Weights of a small transformer language model.
Size: width 64, 4 heads of 32 (1 for keys and values), MLP 128 SwiGLU, vocabulary 1754, 0.812M parameters.
Architecture: RMSNorm before each block, learned and rotary positions, no biases in attention or MLP, untied embeddings, attention and MLP in parallel.
Each number is 128 + 32 x the weight over its row's rms, rounded and kept within 0 to 255. Layers, rows and columns count from 0. The size above them is the row's rms in percent of the matrix's.

# layer 2 attention output (transposed), 128x64, rms 0.0769, rows 7-24,38-56,70-88,102-120, columns 0-31
size [ 82  92  90  82 120 117  91 118  89  98 106  87 109 110 112  88 117 107 104 108 113  93 103 118  79 108 119 103 119 103 109 124 109 113 101 112 114  79 103 106  86  83  97 104  96 110  87  93 118  97  86 110 103  97  99 110  94  97 103 100 100 106 100  82 103  92 110  97  97 100  97  83  80 103  87]
[[ 78 120 118 117 131 118 136  59 141 136 166 116  84 129 133 165 127 144 144 172 153 125 175 214 121 110 177 144  71 138 141 179]
 [ 63 173 110  85 110 183 112 127 164 199 142 129  94 119  95 151 159 178 205 187 115 156  91 158  51 105 125 122 145 109 137 129]
 [183 141 159  70 142 150 250 189 139 110  97 133 130 173 142 156 139  93 165 112  87 107 118 122 156 151  80 122 127 153 128  96]
 [ 99  79 102 158 206 154 117 183 111 186 147 132 113 163 167 117 137  95 117  99 113 112 109 151 100 131 130 117 123 113 102 113]
 [111 129 123 114 124 158  40 130 136 133 151 140 149 177 121 108 142 117 140 161 124 159 143 132  50 103 190 143  93 116 170 115]
 [124 118 189 171 145 116  37 121 157 188  65 100 148 121 118 104 162 146 140 161  89 105 112 149 146 119 138  96 156 146 143 128]
 [109  64  58 172 164 127  87 190 111 169  72 148 121 158 104  71 114 158  80  94 150 119 116 124 122 149  99 155  95 139 104 137]
 [180 160  95 130  89 149 193  86 133 153 155 124 148 144 156 132 147 155  70 146 138 132 170 128 109 116 103  90  99 194 105  88]
 [123 173 130 156 102 103 224 182 145 118 111 103  97 152  79 130 158  85 169 123 110 120  89 143 163 178 156  79 140 147 102 155]
 [184  63  99 143 146  93 107 139  97 103 143 141 141 103 143  85 137 204  95  98 116 135 198 103 146 163 136 156  81  82  93 152]
 [115 158  67  84 153 177 132 150 125  95 209 190 127 141 103  89 153 138 151  97 137 166 124  94  90 126 143 154 113  96 156 126]
 [141 151 139 172 156 156 137 165 134 141 113  74 108 133 208  77 183 160 173 101 151 124 117 106 108 129 111 123 129  76 126  56]
 [157 173 137 115 198 130  96 145 156 154  85 100 108 170 137 189 118 133 101  63 179 130  92 138 148 150  90 158 179  68 167 153]
 [167 145 116 148 106 130 118 139  87 149 144  57 102 141  71  50 141 151 120 153  76 141 134 166 178 127 135 104 117 165 132  85]
 [161 144 196  59 151 120 141  91 158 130 150 157 178  81 146 147 100 146 103 121 101 146 118 173 135 125 129 152 181 133 133  59]
 [132 113  89 154 130  99  64 164  62 150 124  86  89 173 161  72 163 183 136 113 121  94 165 112 169 138 139 110 110 104 127  80]
 [128 155 127 144 128 136 146  98 143 100 158 113  60 134 151  93 147 134 100 103 152 137  86 129  96 170 120 125 112 162 141 124]
 [174 123 134 144 156 198 108 123 138 156 188  97 119 120 129 183  62 138  67 201 102 153 124 120 123 153 119 102 134 124 107 110]
 [144 152  91 117  56 101 107 161  95 106 131 124 165 148 167 132 149 128 187 129 188 142  87  76 172 124 148  91 129  98  95 155]
 [128  72 147 127 127 104 147 155 134  82 109 104 103  89  79 122  91 127 125 149 118 108 166 126  58 148  86 121 147 139 205 172]
 [163 159 138 141 143  77 131 107  90 114 160 152 146  84 128  54  69 127  73  96 163 119 125 137 180 202  88 112 129 119 153 134]
 [ 72  77 122 147 165  81  75 131 102 144 114 154  97  82  98 134 178 148 153 125 173 178 152  76  93 118 106 111 129 133 132 131]
 [ 98 197 132 110 101 120 115 159 165 137 113 110 124  72 133  98 109 158 127 165 132 179 122 148  89 142 137 133 100 120 113 195]
 [ 87 149 203 103 136 145 180 144 130 115 155 142  52 115 105 156  86 123 126 114 103 104 125 129  96 100 101 157  79 171 132 123]
 [173  96 125 172 151 102 132 104 114 104 109 132 149 127 175 142 152 180  90 121 136  86 146 158 150 131 114 132  76 157 174 116]
 [148 177 140 141  64 136  98  90 162 106 134 121 158 105 133 167 126 138 105 128 107 164 146  92 131 105 129 118 117 142  59 123]
 [105 118 152 118  96  99 116 193  94  81 142 152  69 113  81 128 101 185 145  99 114  92 135 155 113 185 171 112 169 123 173 146]
 [144 107 126 145 188 173 139 123  96 107 120 114 116 117  87 164  72 183 151 145 134 168  56 110 134 117  81 108  60  67 124  89]
 [115 142 128 156 118 151  49 117 171  84 122 107 144 135 183 169 141  71 187 130 123 105 166 124 181 137 142 130 162 103 124 115]
 [ 90 129 128 127 127 146 130 115 149 153  64 152 157  79 117 190 148 142 115 177 121 133  79  90  76  79 110 135 120 166  65 161]
 [ 95 109 134 141 138  79 129 197 106 102  91 164  91  85 147 129 153 161 143  99 182 138 165 195 158 124 167 107 144 187 120  93]
 [125 140 119 171 161 181 159 166 113 163 108  77 104 157 148 147 125  93 107  57 114 152 158 144 177  92 136 129 145 138 129 114]
 [130 122 152  71  89  93 109 133  75 129 147 150 125 123 121 209 154 102 155 122 155  87 182 138 128 105 139 114 192 102 122 156]
 [ 79 152  84 106  96 107  98 130 117 138 148 162 119 120 107  91 154  92 170 105  92 132 169 121  87  99 158 121 155 130 111 175]
 [153 125 160 121 135 111 144 124 177 107 124 128 142 144 122 123 175 184 109 201 195 110 147  85 146 119 112  79  81  69 183 153]
 [122 100 135 156 167 129 183 155  75 132  73 103 110 115  79 123 104 121 139 103  67 137  87 108 115 141 122 145  93 191 169  95]
 [ 77 196 150 106  97 168 126 121 183 170 116 136 107 100 139  79 163  88 118 121 136 163 119 191 134 202 101 135 102 163 117 172]
 [144 123 136 112 129 165 148  86 119 148  72  97 106 111 154 161 129 146 129 157 158 124 136  62  90 141 189 111 181 146 153 151]
 [139 161 152  95 181 153 160 128 107 102 181 124 109 151  69 175 124  99 109 107  80 163  66 143 144 187  71 139 106 105 146  95]
 [133  92 161 149 112 139 103 110 136 137  83 134 137 156 108 110 153 100 127 138 108 150 100  73 142  76 123  85  96 141 124 146]
 [165 134 151 122  62  60 132 106 103 128 150 128 144 139 177 131 119 151 148 141 102  98 143 155 112 148 132 131 125 149 108 187]
 [218 120 177 115 110  59 123 137 129 118 119 152  79 133 133 185 158 147 130  86 132 147 136 102 139 119  94 130 179 138 174  86]
 [118 132 126 147 123 105 191 154 110  87  55  87 104  94 139  64 106  81 133 141 141 139 105 108 146 138 134 148 184 131  96 111]
 [120 148 120  95 108  95  82 138 107 128 137 148 132 156 108 162 137 144 148  84 159 177 127  28 113 105 143 129 124 121  42 111]
 [175 133 160 119 165 101  99 162 171 139  73  87 131  99 162  51 175 142 126 175 119  44 130 126 121 109  98  90 157 111 133 105]
 [110 131 163 121 150  92  64 120 180 124 129 131 129 130  91 129 122 142 115 142 133 134 167 110 167 111 118 147 156 146 133  86]
 [ 78 129 112 138  85  74  49 152 127  81 133 175 179 121 171 156 129  72 180 141 123 127 184 142 147  90 119 179 139 185 125 161]
 [ 78 157  87 111 154 167 119 115 149 123 111 102  92  95  81 136 145 149 105  69 154 107 120 141 140 104 116 128 136 139 114 138]
 [ 99 136 138 189  87 118 117  97 111 100 158  95 116 132 229 122 108 104 130 145 117 113 105 174 116 175 198 117 149 138 136 127]
 [144 130 144  56 101  88 147 119 131 160 136 218 140 114 113  87 146  50 136 129 149 158 130 113 123 104 167 121 162 118 140 141]
 [188  82 177 113 121  92  91  89 122  78 170 128 138 107 163 113 103 146  75 194 101 134 122 148  97 121 137 101 111  59 135 122]
 [124 126 135 134 196 133  97 103  93 112  82 155 136 146  86 159 113 132  85 110 106 119 102  47  82 104 164 132 118 102  54 102]
 [170 132 113 119 131 159 163 103 108 124 171 141  86 142  97 137 161 124 100 119 150  82 177 107  84 151 127 132 105 157 150 145]
 [133 129 140 197 124 178 150 201 107 111  70 150 133 129 148 158 124 130 151 114 126  91 159 115  60  84 159 122 136 167 113 146]
 [169 132 123 123  56  84 184 200 135 111 125 108 181 111 130 117 124  79 138 141  92 116 177 191 141 132 194 145 136 176 159 158]
 [101 155  98 118  76 141 157 125  83 125 102 152 114 106 102 166 139 118 170  96 146 139 112 105  99 128 176 186 181 110  91 116]
 [ 50 110 156 115 129 139 139  95 203 116 165 120  94 149 108 127  90 100  82 140 126 127 101 169 173  88 148 120  99 117 124  75]
 [179 190  97 138 117 137 146 145 126 143  65 117 176 103 180 136 156 127 171  78 158 169 139 140 138 132  98  99 138 163 106  81]
 [116 154 117 150 187 151 134  96  90 139  64 123 113 145 162 132 115 162  96 152  99  52 171  93 163  77 142 173 138 169 114 140]
 [ 96 119  87  98 135 118 164 122 163 133 114 145 141 165  90 102 164 158 146 177 126 101 126 120 180  78 171 139 137 204 169 125]
 [162 145 127 147 140 154 194 135 113  83 159  26 153 126 165  76  76 107 169 109 157 136  97 125 184 121 129 123 139 141 122 163]
 [166 140  55 103 121 103 137 123 165 145 138 122 199 116 129 101 165 112 121 138 119  79 151 103 146 108 101 114 106 135 117 203]
 [ 85 149  70 113 115 159 115 142 129 154 171 160 101  89 108  79  96  63 125 159  89 107 131 120 161 118 116 155 162 171 140 137]
 [130 117 134 105 150 160  75 162  95  70 122  77 119 137  97 119  90  94 132 121 130 214 120 132 175 177 155 121 143  86 143 126]
 [135 151  35 150 138 165 124 129 145 164  68 136 192 115 154 136 185 131 180 114 141 114 133  89  77  92 107  90  76  96 133 130]
 [174 138 129 162 193 139  89 128 132 156 149 141 124 158 147  88 158 146  73 149 122  88 152 127 165 132 124 136 223 103 166 102]
 [121 173 168 118 108 100 198 129 142 145 122 168  94 112  98 135  92 146  56 129 128 142  80 111 100 151 122 108 135 162 134 130]
 [137 141 118  66 130 128  73 123  85 187  30 147 145 104 150 110 160 169 128 136 122 116 178 149 142 122 176  87 147 100 117 160]
 [156 144 113 146 130 198 133 105 144 105 162 113 140 164  80 110  89 107  90 128 116  76 127 150 177 109 118 187  90 142 127 152]
 [111 120 123 140  87 137 107 143 151 118 192 113 147  90 119 143 102 160 208 145 171 155  88 144  88 119 102  78  66 130 132 153]
 [ 42 132  72 142  89 120 153 139 206 115 145 114 118 110 147 156 119 111 123 112 151 104  95 154 180 111 155 107 114  75 172  66]
 [119 118 125 150 108 132 150 169 123 111 116  86  55 171 136 161 123 142 191  95 106 155  57  71 110 160 133 161  89 150 103 164]
 [ 88 107  73 111 166 169 154  94 117 162 148  92 139 126 113 178  86 100 118 131 161 111  85 146 125 140 164 125 197 150 148 122]
 [148 159  91  93 132 151 129  92 152 140 154 129 189 104  97 111 140 153 170 195 233  97 122 162 155 117 107 137 139  78  98 190]
 [130 109  79  98  96 116 208  85 117  96 120 145 130 134  77 118  89  92 176 126 102  94 120 153 152 103 100 173 147 158 134 199]]
# layer 2 attention value, 32x64, rms 0.112, rows 7-24, columns 0-31
size [107 106  92  88 105  97  92  99  98  96 105 104 102 108 106  93 106 101]
[[132  99 109 164 127 198 136 110 156 105 163 149 135  96 141 100 178 122  77 131 105 150 102 146 110 108 169 211 144 115 113 174]
 [ 90 108 133  89 122 112 118 163 130 168 162 146 136 103 113 155 140 110 142 153 132 159 193  98 132 101 125 115 128  61 149  71]
 [ 80  73  78 137 153 164 131 114 136 130 194 113 106  93 102 106  91 136 138 111 176 130 141 121 128 134 112 146  47 114 120  80]
 [159 104 145 136  89 135 111 134 196 192  97 111 134  97 120 125 132 140 188 108 144  80 126 126 143 143 216 157  99 115 139 157]
 [165 102 107 228  67 102 150  87 121  81 126  85 168 141 138 157  71 123 130 127 153 125 203 159 140 170 116  95 156  96 150 131]
 [132 135 126 112 109 135 169 186  94 136  58 116 118 135 109 167 106 200 115  80 102 141  95  71  71 109 162 142  98 132  91 111]
 [191 103 131 140 100 136 129 149 122 176 173 157 110 162 158 154 133 134 117  79 139 159 148 135 133  99 111 152  75 161 157 172]
 [134 118 144  79 142 177 131  75 116 122 180 146 123 103  95 138 150  84 123 173 126 132 127 133 187  79 132 128 143 111  94 102]
 [ 82  73 125 122  73 109  86  73 149 139 103 109 120  99 163 144 148 167  68 137 136 103 120 100 115  96 120 120 129 112 138 102]
 [100 158 100 141 134 121 116 116  57 200 155  80 129 197 134 148 127  93 108 129 154 135  97 116  67  80 130 120  95 119 157 153]
 [158  77 149 143 180 141 140 108 185  92 147  78  95 117 166 116  90 129 129  94 157 108 167 153 167 124  99 108 185 142 177 112]
 [ 40 147  96 112 124 135 116 111 131 129 104  89 119 142 104 127 105 150 167 171 110 176 139  81  88 144  88  89 140 166 172 126]
 [ 99 111 101 132 148  82 152 129 101  90 137  95 119 150 138 168 140 111  88 110  59  84 200 108 121 160 132 118 168 162  80 118]
 [ 86 174  99 130  79 169 170  89 178 122 107 160 178 149 127 104 131 145 135  96  83 132 101 124  57  77  55 116 107 147 125 150]
 [ 97 153 136 137  93 165 136 146 119 115 162 149 105 218 134 139  61 129  85 124  92 110  78 214 131 141 148 115  53  89 111 150]
 [158 159 154 156 138  99  73  99 175 132 160 105  84  77 170 132 149 134 100 110 108 146  81 148 118 132 116 122  37 180 161 132]
 [114 117 145 142 154  81 144 114 106 117 114 123 158 126 132 118 114 107 125 105 107 141 186 107  64 135 168 110 147  41 127 114]
 [168 129 156 125 105 111 151 184 131  56 125 109 127  97 146 100 111  93 131  68 131 177 150 135 121  90 157 144 100  67 139 116]]